Weights of a small GPT-style language model, trained from scratch on English Wikipedia.
Size: 6 heads of 128, MLP 1536 SwiGLU, vocabulary 8192.
Architecture: LayerNorm before each block, rotary positions, no biases in attention or MLP, untied embeddings.
Each number is 128 + 24 x the weight over its row's rms, rounded and kept within 0 to 255. Layers, rows and columns count from 0. Numbers have three digits each. The size before them is the row's rms in percent of the matrix's.

# q: layer 5 attention query, 768x768, rms 0.0467, rows 635-639, columns 384-479
# k: layer 5 attention key, 768x768, rms 0.0479, rows 635-639, columns 384-479
# v: layer 5 attention value, 768x768, rms 0.0804, rows 512-520, columns 384-479
# o: layer 5 attention output (transposed), 768x768, rms 0.25, rows 512-520, columns 384-479
q635 141:082155167144086122102137161129133110179140091121099155100091148076182154098097131094097146149159075109131143106080143172158140142152130147113117148115125143114141161108156133124145137175121153133113161113132121150144138121119183120102090099135161114077119113141141119109133130141140106145
k635 139:099147132138131124120088142145098139151137055135156081137115093124174163120123137125100115138105109119105124133062110135127131148128119124118129114111137140146158170094148118147158125176140155129142097091098131176124135112148155123134128065117140076046139105123125111140123112119094130121
q636 141:146064143132106130089146146130117121130148096130129110120172118093133078103138149137149114114138145143142122085165117145121136133130081170127107136112150159142126131066136101100077129135131118119123091123130094154153145147126117112102084143144134148110166135114120117134106125121137161107
k636 143:102097126088135140112139143121134124166148131108136128132120133118143112130141146145112152110108144145156145112133169151134132118082078134151111077150127158125102117111135099137146112145103089116094124126158156139120112135171110100119162112144089140137136124124134152129140087122091153094
q637 138:115104089136128125146120089098133163121191087155144079152145143101141109131137110123084178081120141085137145154143154116111064119136160097135113143109106111110124117138126123113118145092164115116109081125130148120117119125143129142126106155132138106155158087143143124134111094164039158108
k637 143:136105122144101133161139113125133117101188134165157124141156118136123077127103105121099151117123154116137155156162142130111108127139111105108106147094135119134155146160156118169112134112107169124125127142160114160130141101118139133089151123141142136109154117087169171161138111112109115113
q638 139:139158131158102159152091108106120139132137152115080108145095119142123121200122086153146122083165120119124124169148107125128134153120102096127191151101108105175131122127145109085137145155129098123152101116115098173126126123079094168122082134117117146110127137174125117102144148118084140117
k638 141:062154113119137143130099149142163093127143087104120140115151126139118146173101106157141085092112113129088132130158096165092160104110097055134121163143148129143136129153143145134134126143113095122134152148128112156129127131103145169162127117091113101143145129165122147117128126161127108146
q639 136:101171126130128166094135133082114102107076116142147127134153152122147165146159128137149131137133105129070133140126120129077132109057148108090146118163141123124163118144122161120139096139071141143167167089106121085139122115126120152140124133077170157169119184162101120161109118148085114141
k639 140:083177136116102148106121134116070149139129114110138121083147165083155133158167106101125126137145093113115110134131101144116125112066125093076142080161152104135104102083110157138103096105140140137135139143095087099128172141134093110110109114102113084160114107126106137168173120075134118148
v512 119:148108100109130102118139110133135124095146141161143135133141116145109138121128155105148086113131133111129113107105110160115171103154158114113117142100115148145098128094080133122127107162101141128091113103169156088077129107147106129103114130098171123134087154110154128133103108165153091141
o512 122:105130142127125167137182140114118139122130148120135075101096122108166127148119141078138135127125153117117175102179101113134137161139117092125122131139124138139133127107175121148153129117122097121150118150108123136129132110165172106124122181125106174112111121136125147168123150106081140115
v513 118:138139081108155083131109154126149132124138150129140069124130136167160137141096119110108129121122117103128132152132079147125125115156101121136092169131137149145135107201141056118145093092102122129148100124124129119108106177134140123117120155132102136104135134131125138147121103113156145125
o513 121:111124142074146121135143109089107128125113106162131143097146128113085128135105152157121113166087104130127171090112140132089149089111143114149191131110103087121130121075095145080111176153171166125129109102120104136093129139112141079129171097087151156128066131087092081096113136087135145100
v514 120:135125115115129162143129123129165149137156167138170124131174103110158136076093099107081145137137124117102175117183085135149173109141092094157102098120131056128144156140124118114099121183133131116128138129147119117120116126139112143172082049131132100146107101126123145122154122117149128117
o514 122:101074127172136125079124175135145106129104132121109105111113133143132108169115163144135104106162124161143057117105139122128114148174126122103171086129144094123111101114124120159119101107125075093173099140137125167149143142157131113107128152143105129123095140110074148127117173146119138126
v515 119:128143147087137139091125132121080161160128086154152141123138114121122137117097122114124126086081096110157155166112135085140122111158132140149140136133138139135121118164141137141133092136104121192128145133138118156170163107129149134181172110138119158161086130150120096102114057145165101130
o515 123:093162151147141145159099086101151117122139114151144120131093118100147123110148144107146141131193133138092118125149133160124132152139095116053105103108119146121097157157109127134119069098153097117153144124162123139099115118100136121136110160093174096081133167090130098153126141125103142147
v516 119:102099198139108143091092082134127111152131164124160141122126123144172143093093112140137135139101146126113134124083159154153116126107152154095132134125119105101127135092076142124146134145159123155112172139132128098085167101140137118127141153115117091143132144110130136127118117123118099138
o516 123:093146108097128175119155183145147153118124168147107153169135132134124091166102109137157099088144115104111097131156165112131107100109149079161117105147136127080122086128172141136138134123103110108119092185124144122091134128154087151122122118177133138175090128108146138142157138118157154124
v517 122:126102129180133125130154110099102168144127100147136105139108155111110125138151104108092162151102164140108134161139095139126104118092148135147148132107121119133150154130142097106107155105164065144127139095103120128069120095087107103150155129092112109114112108126119083097090126127148140131
o517 123:126121118093148117111155147121081146137150132134085169135148101142101144109118125129185141144158113130103101097114169132157139149122131140051087097152137108117112093165149126132134139117137129136120154144145139125125118147134122108126093121140078145131159115137125136121130105172088164111
v518 120:100119059106141147142085107120161139149133124116170187124099177140099102128136132165146135139115111148123151098123135096123130087120110121169141132090093144089137063159135127121131123136102118157110116135103154132199161101119166104132136118114174102117115136122180111103164068139107112132
o518 125:154120132141109121125103133126097149121126129146143116100132137061112108118114123170097126126160082115145153151128116107103161114104119136166097133139110127128100125152094157127149115107155130091158162120124171131110097115159117088093115113127104079134115111156106138179137151171100133118
v519 122:129132169113122103182126188156153141090131119145127096141100125141105130128137141105092139162146127150183133102155132112157137131095109155157104147074171127097074139167130113135134121106104147142115124119115132148106171110140087151139166101112126104152152116118124152123140130134123138142
o519 124:145175143139140127092157072111135167130153108142175169169138136115107098135103131168132107135097125095078071115141137127111096087145147150153167133144085148104120166127076108138139089108159176126117137127101092093140131135125140102106097117142117143145128107142108128161126186119123110109
v520 122:126128106132109132112118151074117147143158097127116140082110110141150135126166142130116123128137157114131091152098112059129131125155154110143157130151141111076167092155107069179166169148130108163118130126169141157126091159151138133133157168120137118099109127125106140128144142123095104127
o520 124:149173146159128134139151114118134131144130102130115111130088101081125096134088117120175088128118108128113131108098126140137124129130154126061096123142128118146106111106116153129104121121109114106136106170100138090135150171146146117103076115151066133130121095154166114125184103099123153150